config.toml
vocab_size = 8192
activation = "gelu"
beta2 = 0.99
doc_mask = true
Each number is 128 + 32 x the weight over its row's rms, rounded and kept within 0 to 255. Layers, rows and columns count from 0. Numbers have three digits each. The size before them is the row's rms in percent of the matrix's.

# layer 4 MLP down, 256x1024, rms 0.043, rows 208-229, columns 896-1023
096:117228132109064077076183083115224128108107062120102129087138113111105127097135114166168097150122069152140192093130153180243115158047142130108108114149133090163170099168132229092134075170133126143105132118138093144150110124158078164163127134162086126152108143102087112132167100223160161106071149190126064085131125125136102117114141134147150086131138117073056137117150083124132128107117
113:153092104114082090159120163180080164076161160105183110144158133083127065166138137098101083139126200143110136151127133114107128156143132157129134127111190108103097145088138089173105066099074106164120098141112131187097146140055113080119078122107203059080084148169158108151114112085103125130135124130199181106115125128116077058192112111062143136095100128074107070113113105121146129123058
097:121150113139091075068133180070124158107072133120104131117140135112097151104132111120154111087102147127127130098102102086192084168164118206128155162093049111157072114147104137099109215133117134175169129149146015104101079117167080110112131100141131126129123117144131184102149086064151113113157135129120115128107091122150132142131099149087165148090109139078067148124135121148145088226168
093:136167245115134161114140176174159116135141118077075135178091121136146098142155118159137139149156112084175158101137148159095117202067153108126174161094122150139140157163073045146158173173145127082109126102114138132132209122142146163141162146193095093135106178101136178113124174128117093142103161145148157143096141145138100136133096096207128171105144151170167128099135174055127174174112
101:127130062125150112117153100159131142133134124051167148110145124116107115122140119143143086119125094178125158113170168127143120203129113174129116157152123086159062112160140103142150083138146157054182158110120121105100086117096140161137087224136091073057091134043095068116062163172151141138109110138100068083106151127096109140134181158127116104166181103117162084146124153126121073180140
092:104122173103111089109125099129093125124095154077132105099107104144123075163154097137099102070062143119118180120102111154104091137086117195135082118168156135122123121093118126101127080105117096127156157143085071244134073125113049058090162169145089111118083104090091108135165156169148129101066136107156127126131098069144127166149050136160145144133160070124053164113130155126112080156122
105:131195129119176138168142161167214134146168140182089132105163126067133168129132105138145073159125093136097137151130126190154133199071128120146137112122082124161212113109128185090132129131139105090076146143098119075168111128143148076069147086195137107034183095117139195141102142131170094078174092088127127189060123134135063163146196157076110099182134102164063159143144074100119154044159
091:136114134159171122129132160085159163118148096121141115132094044128110129130130203117111105144137129116102109120125115132112115126056178146095137169142129108131134122126125110166198211143149121130084101147136111139115141133077136071148092086070108113155109192069121115134125144201132094136190132175154111091081156078119094166134132094143107115069135157068123093112098121135120126123069
105:084095155135026107133068135134130140136144106094137097177108148027132162127095074103079100188172092100120162112119106107093089075101114157147087193157119110142181112154099074129116064078137121146135084079088129136126117125134141173089143159162099130111122100095132137094164141027186119141120080134050104117170083125151107135133142125119103155206131089083111151162110129134151080075136
101:172212120142066113140148166109138133137148105077107052135107136144171159049134156121036095069110148147119091104098138123093130107063113161100137094153112134070120133187100150120095160173072111119119150133150180099063092107131114158146156210074075106106138144174123120121089087151082121133152125160105133065138084090176136154113213140083105118148143083142152112149123102113107076143157
110:143073079119084133097135115129083132083147132123084150171107077158129121109143136164125088078120058116087168097094135153092112107120161101071137128090183125130109130114130178118154149137179145094144147115131177159148147114150052231127132131129093147134113084115094169139114078049144050141155116120123114114149118120151128143164090135148108109150123112150079133141135090141137145076165
101:159150166118141167117146186156115111090133114098154124059151145108124180138123122111132084090101167147151155132124138156203111171133142103153134147115137148147144135117164148134130159124106112176104123164112075137163048142155079115157148165153179126100105091069112106124099159089165229124144116179163126106039124079131130177074176135128135187131144178145090146151130160072146131146171
095:067119047138087151139116122112163134178101091169120109133114101109148129045139109147106175091105123096125119181089107073153124037188181103151122117095137144177106124095161133168142094157183156146127134082135098115074106174149124156191111136189121150187153165156143166127129033098093136118189075154160084100136105145119154112114077072150112129154191185117142136135130135097127147166088
092:159047212079145169155139113016094112087152181132157117155117145103091126151138139141142084086103132132150101116109137074084160161166103125167150082132159117130146135086125153113097132159062176118123106137135139094102114124032121200085135204107172130082196113134130132150169160054156104122082153115171042094109118171110115060147173141069159113105117101185168093137146105128116128141127
105:103217104144101135090086049111099135148136154132175119099171182111158088157116130078155115118108100120138110129143124140091153166075132171137127105188136117143093087146122124048132174097099117091138134144109141083140129108116134113109170087139123154103137092164094168140110135134129151109178107096140079123171084092148129140125161124120081095102151118091154064141126146136088117151141
105:135145129086140150145138105144076146104089147103109096098163175159134132102117144143104160103115078187139170135181112121120137123145121119081183158169107105091169124128116209156110092162117119198043148164135181129219086127166110089169145204144169137096137151128152043129191095164114174123153145152119166128094172125176194189116127130076142090105120137066164106153141160164085111139097
106:089134114116115096194149045150038139078158107086072116060047067122097147118139091127181155141160108138126114114108126079128143070180125083114128089117156165159138107096140145147137146100194123165164099092164142094170066162150189228127071112145112176049255118244180077131135117094174086158115095126172155091155113200125155132091063117156152098141126120078145172143112119058123154200119
100:186150149126173127100147146154073114132159106129191116130102152047109153082127124109129171080126138129142100129139133134181153170085137097082118181071194081129173136144096138133143170115156104092118141093154144100139093128113146097138149107153145089110083152147140096135119118138150028111159125111124150086117115105144177128136129144161148114163115067129184093126149115123106110063149
111:110206099147030141117147156056049146116160113101176144157157103118172110085128055118185091129134056145115119167186134122072098189186078124115129150097152178137122117141092124162115175114088115007169123088168096105140174094112117109154097105179128142058165085132126124158078076141139069075120123066112182120096120205092149152116131124074138096208084132150081145157153137117124129118139
087:124150134061152081095137046147154109101147131193169128079149142152106191125118120116167169130192087154150183116132128131097140128127163115134137107186146136116141116140098126121115138158131135119109120144124089124107113127156114125117121104176123083139158150171074090122116146115137167118150041139100107120146145118118099123117155132119147142159068170160124139154133133144175153048137
096:124142116127099126129126166100085148161116136089151139178121088168125136175121121131126159097160164093118063158164122156184125055150124102135144176144067174197090134145114179085144110151121122181175143109121074166089135144091070194095059226119080137185113120120099092143071132093141107119170124129052062137149102111138115108133149128046089225180180164177176097155111131111139123171130
098:141183142144150184112098172126145130150078162121063188139168103180122161151101135140090101144114108140126124147155127132187146182111170143115148160000196131154030120076110192140130134140128121142172114084127082062082145104103109222134175150157091150068123156058117082087077100154081042158147153173150107136110155084139094055106116149137118097153091138123163148147150149105157160137142